config.yaml
positions: "rope"
rope_base: 10000.0
init: "uniform"
init_std_o: 0.0043
init_std_up: 0.0285
optimizer: "cautious_adamw"
lr_head: 0.00622
decay_fraction: 0.739
doc_mask: true
Each number is 500 + 40 x the weight over its row's rms, rounded and kept within 0 to 999. Layers, rows and columns count from 0. Numbers have three digits each. The size before them is the row's rms in percent of the matrix's.

# down: layer 18 MLP down (transposed), 640x192, rms 0.084, rows 222-290, columns 0-95
# up: layer 18 MLP up, 640x192, rms 0.104, rows 223-291, columns 0-95
down222 085:453488485509482512463488483525431513479495523517496521460548435501528484530457507501441498456500538455562502608527481491478480467462484565515509520477487499492521513520407538548531491530447506466541440589481535518502510460562471446479392522609459446482408530483495510523541517551473407486
up223 106:564459451511440532480445466501456482530511515489487510513496482536489509452514475482491530543561511486480487504497470506518531487481513543467530456520483407520390458511512519489548456523496472522447530497452442476514522471568521524554489511526466428512481461463449441533390549542489534492
down223 088:555507455515417508459491480497507488470465512460530484503442468518491498527507511576489520484475440544498486485433559482469467469407516495571551467471465542469544520453526463584477531519567454466499496542491533543491498483512516487500476440521529494526478548418566549474519448485420485450
up224 112:463475491600469450473472550471520450454446493535492438464539499536455505502526544512451556425542480507537550489496511485500398463578494526536466466500533490503423470584406520529562515493608447533425448421476499504495447533478533534460530519490462487531445549534484467500525498487538552513
down224 113:449536498485534536554506461472489507530519539527512511541450411537552586549577460488512502558530432462472467561540544462546518541537447467501460504488501445476534540460546570477553430503403532519530533444533448418532538528548549448483476494510504516446563541380518482497515500485543453560
up225 003:432560499522508469477578513498481545530544483455449482548483524489551516548530538515502489525472540562507541465514549590502440480530459549528482512530434529520490481466493558472508440510584470506493498469460607538486526545437489550498565466484516490556447520525428550477528624522509447475
down225 003:518465499449555562477486481537523461494584572509568472412494463554478531543526520565488476534465517528430542480516582494496450528490435498571404533552516465562510504481521509533493458475485485559540475484522528528548491505484499510435473538523447522506461536519501525439471506569564478472
up226 108:552465485487562473567531583485529517413498468542489557467479516517487470447436446484505505464543492491500476562544538483517536558459572547565496535512521567539423502508459508472537476426442487594432477504537529504544585528525480468570497467440467508527517466506475500523527489480468509521
down226 112:479607419439470449499488530522505499535539477465455502456480446462546451514484538500480530498459491531475456509483487501423496499443446477421471548512516500511561541528482509504535490497458439462501516548478511528526495496536487563511500482571529500491462490484487526462433533503496551527
up227 110:515539476488455523493446444526399471494473511430447527404507451454544457481490532487476509511537578511515522477494454530497506483483540463509501566506466526484504416529536492439497549456411514498496586484513503487531475525495456463496449606538427494500492554491503517523472546434532436533
down227 111:521452533442536536492519479462504527426497441495532470500512546472496517551531540463540470490451489509481428473565529508477490489574478491562505488485542544469504588500482464492510479540556535484552500558518445480415477497467530491457612450480546470481500524572492488446464459594472607485
up228 113:559536456566502467529539470492486483516469557530419460558470485450532562538436485537463487474448534481496429457525531494454494468512483542466506492559459484461457490545548568524470520442510499444442553443525480553524530474458469481499512583473491500556473475534522548502484494506500544540
down228 112:477519555538545494468488520515591497515453459488479532439482510438499516525502496526441557505498503549524484491409475490470489541486517514487413372508537492489543435557484513530480552526479468517499553492397557523570488464468486508497533463491530524509544452419523460512509557565457497446
up229 075:582580488502479518360540569478459503500509454474450374582439551479491464456437516488426453520437549513557481479412494483544491474491530530548564512523520520468504456501520502480485563495499472465445576504508516523490480473567484533521500480435498536527508478495538427451507572521476477494
down229 058:406469503481442458566503439495558509545522532502487502476513521520424532520543547525614505420587459500508476493571478526480551483545553504444478527482458461504514548510519528505568474562481486514488443476450528473512452481521524542519516501494480503493544570449565514515567461548460486545
up230 003:546528520504451483542459511518532510525501495511532510451526492538526498537450389507520500448510428484525543455477371448503564555504585477481488498506489488539483501501451457450509638486530517473511512517490428471518460484444485467524498513498538480407525485473556507464433418465472504531
down230 003:509530529480500499497513508461515465583476509516443530500491493501487476485451474463453478483501493518507465519506473581456482446508539563452537477429524553477376477514477466537458490519518507437502515556475487472463487436470464485524521480515447511516475474503509540539526502490472472530
up231 100:518480570518506529552508534505532443457479475508482504509503492591518537462461479518439518618573408488474486491457513533503478473586515464482471446521468485460383483509550523493443524439525498499558456518526466473436525443465481534564525525446502475509482518555513488461511464530435472532
down231 107:474452490503527468496488455485494527562566532560479490470469401522499464534495504478496407495496539411477486468470596431498428443463547485507464581505510516555509578517548447586512474534509465443485513503497462512529522532509537472544477522490474510546514525506522523597448539442477439448
up232 101:531488498502418516534544541452503556525511581542548445486514504510542508534510474548545495466539426478528531499468497469529414540536488548503524502566487535491458451497431501509393526504520531511542482484479442477560473568545495492474494583490467480584492529532507482493548409454509490455
down232 108:478488535596538577471454505495533492487460552506408493523441423509523506467511478469440487497423553522510478554447490576512519428471480441500485467458546454526591524550530514544602375493504470506498512565427515459431468463448542484464485411505532485502502509499518489497472541547503553565
up233 114:446488497506485452484498461494491450514482526442482533471522495492512431499426588514445537459489473471506517471468650485527474504553500497501466525474426529525482483487561504550493534491532438570558519566486470475516504491520493511534537528473463487491502530463479528492515424521450521388
down233 107:587487496511493500471504471476500535467466440528492508497433495488496527515560541550490557492506543471485527508418450597568487518460427518496525500447521463478485517504473592464554474531453561439450543468525497497521489566494542446539477473433648470507545443503520499516435528488514495598
up234 108:527537480426526485473502572486449459485408532541487543437542522429529569521521489486540535523519515469533501521463515486518461526495532523500495412459507500508518553502449577489486535490522434631456479445499468434453469551462449497523455478490500539541465538527434477467497472575488498506
down234 100:535520512595528472437531509477501526530609516518543505534458534526479513503522547502464513422473472524500558430451488590483515557531464503472536580467508468483492477470462591512460549509490606429500492523476531533529494438440475449458470543509539484495513492534522513509490533429506487471
up235 105:517529543485436478461507529492454515488498466519454549480512496492418531543466505521466504473446482500446500516495448501526526543461500432487503524566478525518451479494500490558486546400471491504493530508494533537502484577492366500532475534366447531486527553524469494512540430547527478516
down235 104:479504477521466502493443452502531488514485562526519477503581496505490441443529519496505481472536492509455445447468491507520452501508501528512473570477498461481492542482423469476460488566451557483468544554470412445472496464541593521523481526606504550452466521409543489443504566549455569505
up236 108:539429461452501534513410488594490490481475511480476472515484491455495501510521500514459522515464550510386457463485521468574474520535511510406494478520454462434510485480513502576490531472496421490452450468514532462432447492548491571531549575513522502489531461479485568502510563525477492523
down236 107:483508492525513539494575492461591505474521514499463499481502520512527462491438552563508484449546528510553507471524483490492498494443519426533487497551438495559521427578459577529536516564501555572432507411572467565510548558472445474434536479469474553462465473454489543584520531400489501550
up237 003:512500554481496539492449498459493445470412476427506529515468533474465484442525416563525481492510496500422472466476560492538549500531563486468521505570470537472485548497507464448494538483470572488383478486517475471591499397490548464496465506507501436444513544463564548435494387435513533518
down237 003:445526492516494414511517597510466572583517518477470506521513464481560509444435488481438483456506525492516480455494470506510487509582520528446480481477521544478464537492505428487504541511572472494529488544462473478466496578448480575553503491485581534517576516470450481490535485476484513518
up238 112:540465504490449539539390503510502532488420513497483517478502432516530464452519554467524484502545477451462493524504571544509441511500502540566562513479514527467450516488466503468564458497460380574480465549475511355516483487475478588505563535485458515535501477456530565484494534511513544488
down238 111:522528543553606427482528537469525494606573469550451484554481526521474560492464481545524496525562482505495524495493556493474580504487479494514508499567447519538471466507527419559492476523534503469492563517548554558526442530484524491442548460496501521464504502570524500505481425485478520509
up239 109:493538495514469438475528505505443464456515577501485490444515476518431506428548445494440482453541502507487546448482486573495479508460542501536493484502476446468518514553485502476500531498563525486601530473549545504546587520531495567499492532483481382560520522518474515453467453486487527496
down239 119:516526445510579527528445565529536505559490502543430500565477524506551467499462470577549548565485517498538444595476467438498507476549522456479559537532529572511470492488541482505504513532464461476435468494543479470496458499510472478436503477393530499523526509470519557512434551425530486616
up240 120:418569484512462507505514534531490470601475519535459496437525435515525515433536501475492485592514495569538471596558547598522508443510496563471536511555472480473450565492561570488455497506511489607523506479487534470485512568489500497483457535494571464567506501518431561495522488502514528521
down240 134:498502561582487462465577467459456508513499541485455541362467455485480521481423448480462504504507526517529569500517547518535520553500487473457481502501518512538528375540529435570557465501563447515473488482467512501517515553477469485500461525442500484492487489530537500560543428425482592520
up241 109:522490536534583531511535499474462481468430500421462430460446505458433518466492536513472481501490450510494476468535512455571445546613520543491491435495535486456473482448526513433508564508498489545532500500567477456600467465482421525550545562452497529510540522516479531504529492552525546544
down241 106:513469503513480488522481505483441498513524558502476474484545513459438509480533548510460503520546409550461521454475514496553439554576562505543498488546515582455501494498473538587452505438513484506536536466497515506559520476462572561518537601544529500483549510470475553531409560444465559518
up242 117:435518500489456513506476531574493526474529552483533493529510490500488481531480419505489551547499407477476551468475525565480451521483520508435476487488494449529408527555416600489541509476509492527441514489501540524472531510524485526535475496479416521443527489599479504479505464483556584451
down242 121:547544496513522521487517460541505500548486453483526489491450527442526485554505397527556561485551475499456463450487537483517538412511482519501526524438519570531490578420521508573472436474530533476520517557534525484500424590489536563550470533511514491490494454501508506433502485563496523551
up243 111:590537476538483500491450466487498493441465526472493512388436558510541493502500505511480455487489520500419584449519477557549479534498513591448550520518483488477472498541572498498497588495525485473455495549473439480529462513489492480494475531488453549551399438486463485488456581489523571399
down243 107:476512457405540409484495548516450526464515453567461515545561534444500548531540491469451537503535516540532445547551567438491448377454543501552482444476488564521536516488461422480500428510483566569499508497571543544481504473476480470490474467503517469503596521527529460470506573529509482539
up244 115:509496475523511457513499482468502519502469465503545386422416503574522478442538511415615510479522477503524533503496541501425482474471483471541459485549466535501473509484493563568484591461529452532469519466515516482460458506402454504517471477423453484518491598569519425516474514553500508483
down244 115:446518502476471522466509513432473479519600515489473497605526508494511473499501503538481530525493464483517522472476501508620567489525522497470481535466493481538458502491530517480515424532439564442495515529492507505501483548555512496514577535508407452578549523464452513500538465441501462447
up245 111:542447454499572494542435553533523503529471522480482530572586444549488540520522523477513544508473468451547505542450554436553522518472481519508497476477485525536435460466500552501506511471478397533494465521514509426438382425426494422517498509531528467473513489463450569438504428519529501528
down245 109:461421504487478519523505479499428542535494525523461550491499506483538478516444500508575540478471511517516477504466456503503531436496494446516503521533499480501505550486481519508407440516527449455509512472537498468523538494526459503488502471497468513582512477552469451474485413494467444494
up246 091:453534469498478495484491529499516421549532502475488408568551520425432487439506507506445401558437566505497530551461529528537483555502487476478513548522565521464477479533544507475549590498545527551515525473559533472444445491555460484524459529435436473449447476514477462501510533479537509546
down246 067:504436530532469542511497467498531597434496529555559526503467476532534521488505560510530552435542399502492476463503528557507510496523501540537485524487501543474539481436452475428547476533443557508523446463449467540494439491528506517541535426478512532540518510505536524498475527561462505529
up247 116:507479422503489463474462483505508554446503460499441492560472468497530590411451510452460523482490549534579523535477497523594467543491491402449556464452488583516475469554500516532522553467485476431436503547535475400501460466493453479467459512499500503426471517473493553497482466561527493459
down247 115:520425460503422540524557434438507532465475500560562460468394514461469550513518452535499426557487534492471427525494525485459527565497505444490468542475477529475460531494493522463475491593510454536471518535493502518551475571518487483506480559503541567512451504468504460443471586477570552460
up248 108:438487518510526469456549509501452541512469499443417518465436551540470523464509448548428553527516464518482523509510511572537531486595469526482500517489493505545504490520487500500468484499509531475566520555411499412510497550480398576393473559523486523532438459501462478468491449527511526461
down248 107:529448488484513515514521459465482458522502508511474467468424540503542483504503474452461487471490437537551433537521576485419426531501514506531498525514504491527564515477469558470516473557511456506435511462434561474511547479510517565559517454500541568466493512464535448387498544547582506465
up249 107:503520466489416483575443555553428544530533502473544495523518464492414493518578486465524540507479414504501548545530536585458524441531559487565539516557467479406512563497513469503482451455513482483541414539457483555557522535532483505481560508498442487550465534526481460483448527514482574485
down249 112:527492542547480476465496484476544510489446558544449534486455534506521569484414507565550518463459527524457439521473453475510509505498410485477407475459503511529514521472533509482569579487531503532477564473497510491464506435478574480512495533556518484538546532458492552509537460438582375438
up250 116:397488516521496441487587582562539519501470614476537511429570531580478530462502459470524480577498566436521504494492481458498511492495510468530473468518530534438473528533502575534529474477508486523428565494481451492483591553439510554488512518441480434539530506469514458521459507553507461469
down250 111:458528439551521544508452496436473492501550520472564469538571494447556465551481564394554480497501498518502532495545557572499472486564540514516528524487533494541527486499501560516481515533411558457556554444605507513501573429587523471499477531488445433494467506452529446534567568506460442438
up251 107:445473489515450430521453522475470427590528538433453429531490430494459480475477556478561470511517502503459485546466502484560506497504512486489594488546447478499464456558483462516443543481492564441474481425534534457497431584507521521476521529525488527454470464465550483505511523481467492496
down251 106:476527456454472499523499595471499511470522484471491446503536615459504493487489431497438468483504476495482525521485455491483454485480524524545506548421570484493447499488537484514546506405513497550556572474449541530518530452528433483577463478502504506460573482518438517520524530476464407424
up252 108:482499494475500477469469475537506464482501515400468602489515585452473479443409445468543547499481513503537497567464508470468503411487500499453514489504515514563465439549518480549546533460528463502523412518481474504508474544511470510470491538447520519457486496463407471536513503603430606469
down252 093:502488523482516541567443479440519525484518529466538517465515521504453479494506457471499474533492492480488523566556520439655474519582506484480481524488524496483491484486559531460494505567520454529552521464445478536513475444461476496552534439514517553477601498517559529544472514508467462446
up253 108:465574459498543448437515530493465468581430489468513458508513487535489467528511559484450529529525455476523492484533499529512566420550498466507541486498500499437501575632500504489450514462520528479542539515518471469537521513507486536478493473503514399482519539577526516558572453499477454509
down253 117:492533511414527562530452511560478470465511475465498517531490589419512500468500535529516446511468497478515523529564511491477576482442479495463503495493457548524513440470526515558551476476467531496456428458399460592475489546463509466469581484491532416511511491452480469477522565510500547556
up254 112:528561491516441503495514607535546480589482509519472514445416553514525467453424543498574474487579443465494507518440461474511527584500504556455475508582573550466488498490569480480479516475449521587488508446518573493497536509560537463471520566427485499564461497470510466482480517439464473499
down254 120:424571599477498511456474500497436501546476417533465437542570531520509506547504498527510498547450486481549521610528503502445477402524497471516459421539421500539517498503472492493579496491457487462528499516510435505551497478520368574530451495443541481576525456492492451472478482502465517525
up255 111:513511519466538458454492532542478480456477489501419483454458485476512505478511460506436506489482557471470462493494542447479506495527502447484505536528522460457541411455515468587440508467541433491448501452516479391488453490455500472481530535555489419414520541511477525450557426544464522529
down255 104:539561451523479470564499513483437492483544486613455543575552497487450451483537514530506489473551572465484602501410524464528520468460468504529426515506485553453476598471444498471547443490488457489523505555491526505512539458549528507563495502523562467562451500483560497524517518444531418478
up256 003:498517526535538500460482490464540419508516524432491538453502508558481489520518417560539441534449464492426520500577516508509480563550538454558505498524480528463478480460510498502472511502509523494452520455496475476522485418475524532520491498552524459490599520572485495535487463489478538560
down256 003:468488521426531533520515537448532549527599466515517578545561443492527510450492480502417480472500421502511455529511526483451459485467476489441510452513550493570551520531435504489451459485610532519558527478451508527504510511456487519461492486505481611549494551517500524493518490500539511468
up257 003:544482482495466483467422513484581459488503462482535467496510457535433525478506428534494467478487488472527480532509479456556517516540497481524530487506519466440504536483476387476475498492514535454505502441561471437479487473402487565505484553526507525457582492560470529548436445508539519506
down257 003:429472523550513428484522516468478504537501523577496523514534457483471453519524447452454502450484482510526450531526489505500449447461548487439547484497517561476455491565415494521467538535595527509506427496476529489482456539512422445528479529470512499545509422514496496522558530460475557516
up258 108:512486486536508497547525509546482530559494491497480424441431473525549495509491527470450545517446497507441502499463518505509493524432546540524464517521503466424522547501526515465488575502442482482466480497547591469504476495484465566583524424495473476445506501511469426496410537472443479474
down258 112:470519570579563505511534533455462491472572478487576567467477466502534473532524495519564454467504531383458536490513521477454626507487464491440461502476436440539490554457526437440475398520440482491478494522417546494513565505436525462484502490491485502539494496456499544553558516503565561456
up259 118:476463525522420499581520496569488472469512532405436427546611444466455453455436427450505493460460512515429533434473467496477437505494510501556473509545484525473440478497478505515529489508543429475515512506516519397476541490500502558564540519386441505478582535434470532542406574533527531521
down259 124:492499512495479500488469483528529527513461505465510493421453540433479420540413526503493470454513479496491494470521477483486545521450480479516414516520478511526479489405478517538496538477581509470466414453478459463473454565446519514426544472543486502494489524553475475554533496517463486529
up260 003:473538512457568522516521587475486552423540493561478586514514528481516495503415543466518550518545557497525463546501479519498497489491490513525429469443448478462475457519475534529462503485480498548543485526456484516462468544627524473547522431487487564556431491511441487485518563529547491482
down260 004:530533462472478509558479494536469487548490458475501491411485507492557486523531492492553546532532538442482529506415506473532533506476479474618495428518459450475538476450503588524550521538436528518478524535466521538495554465459526511479527504520527473503453562511483510509505491501524460439
up261 106:497430477592506522458513546494504552507398528466480477447515507567522508539507583464507521476558531461371448483548480557488475468589505441452544445520528435497520501476494513526496559500513464530489505550514503495472364434485457536466493519526501589493532532462516514506478532521526591520
down261 094:552487472455494534475482471526485447524546515485447496532494453519551475527482572562532484502459465548558534511491451508436520512443531467503547552533519540473510569492495503449509509503543503462502517464553483588517537532516551512507438499434482498514467525472503503515485444504482446477
up262 003:479531551513455521548480456463476620557476500533383481472529468532528500524513468533470487508505517444537487554490553499480429472551505482563499517529539401437425483462496510593522410475517507523501491510520558495443475495490506549518548531485510465525520525558452490535512538480523457517
down262 004:539490546451484560501484469451550433476600528522578569500571557458516462505555538523469506527487516489509569576527566469454509470439423586489533547567517452541554528507447566466554546491527566575506510519505516549472540419469503524517465478533507534478499493506491535525491560508513555523
up263 120:511554532476476499542404539590496458422466493504503425468536478509507525550423494438544460468553577493500514527455515482506524524511561503505557520518484500526509483492495518583419508411495536477505572453562517444567466472512459554454471526406434455501604469451499536458429554510480505456
down263 113:544461457523464497517467540519531529506522459484507588445455482480550473475460480529583530476537503509523468517521474532484507482565464545567526481516565467503514610474491516419601521465513502438542531516506435532530532502503474464520474497427534527567580479483520493494548508542480414490
up264 107:535510496521455537547498481538522449535521468520487489467505503501485525472475532536524496556501499496456465504533495541482556541538492503406515497506479510491528504570537504424407551450420501463451518521587493473515500519470480504552445479471514452510478476596495440495503525515490500526
down264 104:549438491583538507463520596497514514531452475530457468462501495473525468526503532432518473491441515508488419482478526490471501514494480516552505505539550436497476502523472539536522505507569527523486558407480542437480557545536514474481485525469455501497521549455488550459539449543532450540
up265 101:443435473560478516539486520470536478461486550511527488490554492496432437566505430489512490511495464512490468463445518481490465484530508495463545493532473519561452538475463480541483445495444465515411518484481439469513513541473430578499551537430492496436583471444551503477495517490578568521
down265 108:488516544459493541460520525520442513515512412488467513479473520525488509540502451449529491524487495495478483519404497552427474440514420436456459559510506500484484499450485466524536562441454489408506496457514457456510542467511478564473475466494399457527430509514433511476482478460499532462
up266 111:438473530574501459501520467519505413476541557479472477524446528518499512459482517538453514541514464466458535520470557451488487525471524563496566484522474529436415534497548498481506479479493474448477499485468534517464461455508517509550528516469494468555465462550492379477543578510482528533
down266 118:528421500483468458492517520519541531464445485545527528567465391537526464505507521556505471500536476577493468485520519514554482459538496495477572464516553445429489568558440504497459457454445473539528545479517524513478455515472547408409453548478452519524510485549502490494536504488499472538
up267 003:448563545459560525551485537527466504493519557438514550481475542499500434490453450522507422546503519509425554511532452486474442542542539495533499539497467517505487479499492562533440430530512509510453450513393451525472504469572499450523544408482490438543539518476505479408545479498506504563
down267 004:535537502432514561527494507434518485537542525456503579496507584543566511505609506519441484496538441484507475539525545485509497554516400475510486458433526449530508534470471524436513476548485540528501547513501490552474535489443568503453526479504492550495455569526531563486444473502549454453
up268 100:486459467419476435539457508467534439497508457526524490542541569464503466531471432475451466576561500461450470559469473440521528529527510510519525515456514507473478538483538512503463467487487434593449548427411513471550491501520509465489544508442525497431535546484389567485505492481533499503
down268 110:454513505502535510523447572499539571468509445457517469481479518482480451537509530547579552482505530495574580584508508513458465472495442458444511489550462515464437495506447492499571522462496560433529520525522483488507440522477430542453445486518573492464493490512601456447488487520450504537
up269 115:502513446534479487505473543516470389530519503524465421456484529546522474484492491549447499531536454434484500516480509537520419486492560514523460447478479531512519479523581527455426482491504497495474520477477541465461420517466396532621514499484485451561538508498479490464497545489560508555
down269 116:495557525517544497481493517503507490472494494473521476562576466521523572567553550472451480535501596472475492496477542449526530468530499483511546516532552410501432494522453479595481512495446481480534491485580523525492475457482441470416472543504484557462497470503477554518517505487509500485
up270 107:470496491502502549467505533505444499454552454482435528464554482540473476493528524540461512511615508491536525472585502502485450525512516556499474492476402481549491517482552510500455487486510498552544478510509526477557469561518515515485487540470426488393505559540453489473594489516531488426
down270 112:435534412567498534536492491487623501500470546492516488489534493491556542538526542476461520473422480454447523450430491446578505549467457462506541524549501484529516478554513547552485481477538537476486511535478498552472637369581506573456484516478574485534469364546488524482487526548519496498
up271 115:532473468545543454496521502544477512502508535476461388584489495531532550480382515567515469512469475431484516491466577474541409484531477438506453503511439539524502498482452526474521526464445501492536583528565517476465461454470536539522508490476458463514458500538452573507497434493534480477
down271 115:446496522542485536446515512470471420555515468490470531599523503479570519535453566512477482541529526514480470469538463494458538498494480512483515494527508427515506532524575460488490475488509509495446440459461421427441466480518551447474531432530569484530486461421480452516414524478493529549
up272 003:502498548433567511465537576462495549464543515530531548506567584492531505472463563486495549474572528481497461611488503524497491488497486488498459470467537469473483470536479543487489411509528477546576469486479486572495486531543534489482540439478509550585461511538446507550519576582492501519
down272 004:569483438452511501509514457517481475492451492483483484463482488505479493554517526547565542546491518426528543470475549456529497475470485490558516450498486457488518516474480548544502571591444513521444539467501502529492506489531520490458479518539549471488450521521536514513526493476506551474
up273 103:493530470459436518461532487541502527544499438485538508568532470503496468478492496542484470550489443522475520591540487553489500502508501427518524486505539473507418537473559499490480518488520512551464583560535496526501513529527496495531526516529497476521505462514456490437494505511510526411
down273 110:519502442480519484493470530506522539456489537477502508494566534473517506478515564517485507527516521528509460512460425534483548475475461481468522448470505501555473514548567526493482508497446506522462492547473460495511462503470561536580519522507516497526520485566454425476522530474520596504
up274 109:484508499463456492475513539473506487548466493476481467479530525494456565444470545540534542440532544494564456518432456453575520523479510482519500486466559566491508497529429484488429484472610423490455487441455457474495482462539468448536511542514523464562575612460474540483477450497470550526
down274 107:523554500433542497491518443425464471436493548563535615510415519435578526525524506483525520492412448485577526517545455504486536444452511488501528545528494466422519435534572495554508454483433482552484479554500551535495524516526511514446545549481537453434466544492489512465514520483572424440
up275 108:507511563518523461508496504544473508521480524408540515502545460515450513496463550521487494464541527463455478489504547565521501484539535390450454513406443556406461499529517456482455491480551515469526550560483452415502496568416473449471526487523566534440522454513453491446455494550531554582
down275 113:544531445502445477501502379473476470536497526568464472474587473501523478550458454516532517534530474455571533484532551471498505502440506518519491502519493552477484539469507554528518476483556499470533557471515464450430492567475421500530430519523503562487504568509504532509521429453450488506
up276 115:514442505519424395527506498475478532468459490441547481523524508574532480559477587518496451483547481530522477471548555498478504477524456457468540469472512557517493500488459509515497505427610491472506544492510491384448444443495508461518546517519566528474504480520452489490489463541498582517
down276 112:532557502556566534519414542490476467535465500554533456520473529494511484507506509490478515465512522542466514454455469556452485575433479521505425484548487483538532524519473495477475605531445394518580469449503460470567435562538483498528497425517448555502494501480499454513471482496442503517
up277 111:558559447468509547531440446512460498573492527461527476554505475502568420513506489453580535512461493472473478491501598444402433498591566518426518446471529465532480456452557563498421517491504489502513577503479441497462458496546481546526532508487511518481529573464450498523513556522532452477
down277 109:483451504545465528533512488399513474543502439453472575438503499532527521496538567558504535535451495448493475506446502518501549493487491479511536443421503502483500525490495451453505459471514483508497448496424486540559486474461463523422518485463537411489544555533455511498512507467461504502
up278 113:478484556549523479562479515484476481553493541480529480538504523494434500521473470521468470532528497553531455479463506499537518507461425469454484458406512464502417501539448503415530497464456441501471535480524550483513525508483516583506480539492524437507443453500441463463410395455537564504
down278 107:596540502498508520582522479475464531440488515507493525538522505521457512551411503508524539467492503492457550483471531508501463536540495457499476434483522513495527496479461485489472491470512532469544480484488498488516447463505464551506388483461458513542510449459499548444491514517487489468
up279 103:564442441510445539476455542488442527492507503470502422444437467469526515518476533492547541514560553525523498521462490431476449482475479497507473490441489498476448496478472482508480590487497482568453417463492535460571505492492466535568426561405505542545486592485494523533438516486450536512
down279 098:452493492540564494491454465529558502506495464484506479499504579441529534508529542567460458524480485492521482489553433450503541464497492501499498477551504594460559484500461518478547528547441547476530503531502488532511555547468475504485528490562512468484433487505535542525608516493535550524
up280 117:513525504478457532485495479447490469530428481494517488478554547492484527480485517443469497554486522476511542473494518466545474491528548579498490480521518480457484479495487561430526515511459494595416540491439509550466502544561511559570443475492497514510525556473493493526445498507479566416
down280 112:540488523502542489521505468556471478470502473520463449406515481460515508495469512585535527440514507471518462492546438513461446483477569489425460482521505475439525498532466530522507486611517520500508491531518504552607454511450467474469528556466556487512527490553526518485416549511462474555
up281 114:523444464479481496555500508567506533499479527503505444467528524553398517485472509443471533492526555459466512491511487462509467523426512468517589472516527515420512448532509445558532510510553442535447537444473535509511480455517466539468400546429468514524479493416436501457424524506573558507
down281 099:422468459536489535509489519480513524497541474533593515494480543528482471486500512542491437486516513470529492463564558526497490470489529485524478424520556462624542547486425521543554491464491495499458445531444554498434542421534480488548451498512493448487541474525527485487559584472480501562
up282 120:419513491515450485523505509444499476541461458497505501441558523477529497494520610417443503552525542521539582576494468557480516515548514429551461492545449473477448548534509513553478517462521484539478473527542540527502509572514432451563477563495458445547458508467516536547476471467498464503
down282 119:513435550486529519491556478419474425489556518559470446502464554445553535506518524469511553582558530586507498447507499538555423519529533528468520485561484394475476513446509482458450489551526484475483465460487498518518442456436465524554541551470589540481498519501478469465448578480474533525
up283 118:541542521488423460505506486507513546516475547492490509508495520534456492542441477468520495519575526494514467481472461553447521459551518521534478514466462509519491482518599523595521471480529469577485559519548471526488504555438494457452485558551464452531530551472506531474522440517531590507
down283 113:516429530481551548452551480449502564476502516517529472487488521559497505496447637512502442496516464530481497477482442489509520557462500517507557522438497439425522538472484524465475548500511478508502481551422498569480418432467521549538517482455483563547502485435549457565441501462527479490
up284 113:529552455494554462541526490488432502541507499475458510520527451489533462479495484529472527545529417435511480458429520465558447511487488480445494440501502504507552472511503471543472502508480486598526513565519518459461475473543518478529459552511469455482501395518457543490415401580506476512
down284 116:544457477562558549476525502447509579440482520553548580492501453538492530509512538517535549495492429467539520562510472485457490519495444464470493530473497530481497525515428522494443403575456467552501446506452496490528558474481505538467480505497468540539476577462545634494513501424467521562
up285 003:503561470467449521457543518485516484478505571465484514520485556522545551524493503503511504448466452480525561549549571518525469474481515550459489505412575479477497516504544487431500560516527508449462533489526536408535538572490498542427440529491477555505461568470489482493526463491444532534
down285 003:504459480529556450506529387558509469475508492558491480517487449517467500485513468569516535548472478474507574512546547529502473523513463527478447459535407497479512476487528441588541489500511548462500489520499529617543480537476453488462439469439536499504543516485519490576445501449518492511
up286 113:440499559574503440486515508532517466542479487522505480506503611537482491424415466486535476526554490437574538534506533500509474451546453478482526536553454490510512429523503487488538525509528438544548535515470501503533495575436479488538560487520514451494508480470436445517432428505519523496
down286 115:448513474531437485503552579547559485510502528474417465501448473489436478531510440528468497493490396512477496430574497460437505511533463445488507441468506487532500500583493509483456507511505495515436424518482468552480516467573423564477525466481430527475460554441495486472510523519470469443
up287 115:531547513475447491526480517501515576526587544408517571470573438472523460496498529514456493545479483457432581525506550476443582480523537492509477444515548494466484543448515473506411526483513479508455563434563504503446490491533522547500469507458484481562451502469456463509427537485562499445
down287 106:421453556549496474506598530484512461488467549484484504457479478478510530471544569464530470554458447496545508518483493536501515503538620574516519489570488491502479550437484486593465557448524529445493488470504435566463439518533531529570488466510574505571461508513515530483502456488475509499
up288 114:545511478450522496506503473498500415526491496489470415534515502521447472484472524494441466522511474517544476477542600490511426507606518574490569381508553454497506513518525542488483522481599436554460530510469548493522481469533439483460532591483440488527418482520446520457477452512530475559
down288 118:535429444461541480480530508473516565563473502442488537532550442542463464560520455454491557517527468502450484477402458557503494503463441456443546556526503539513453510465540529493458455520464498449503508530512539472524498446459551492520517474531518489520491519520498568430458598449463473451
up289 003:492519473499524490491501461429464492507495510462497506549446509459451468427572598550493565487519535537534493543544587572496484495516446528483503535462551480504500496488458526535524457510533503466446459539519556521535520617557481583525485492547438453565509501482457526521533504594529470485
down289 004:547491523488511491546533493494474488473521512485496458461549553524463516537552484518398525507467505509473534499523539387539491547548455470564448505533471486488542475453533574451493457492468467528520544419535511545500512506535504541498471535437580548457486530433519436529460545442556458445
up290 108:524559515505473494530460529570492465496494533510509445444478416505518484483428547459589488500545469457545460521476595509476490506454527446482500506516480519516517454492483517560522563482460497508548602453473533459498491529458453507533510475459489445465594588534421492498508520509491525512
down290 104:481454543448534573410475478523476458499595567404458497536568525490534510507541542497496486530460531504500480536473546520500504479534515492430555421497523417493545535508513475433550459481451515532497433543523498488521518553530481464523536610529517446524488526449482542585544501477539566494
up291 116:556550468575507528502427537493507592499534508561487535472602459480487489493548514514510539603576499509511508491516549488509500525484489517534507583433457516443449544461511518454499477490523503567468480474500450554540526566527505520481535468524540553506464481518489528475449496488539457503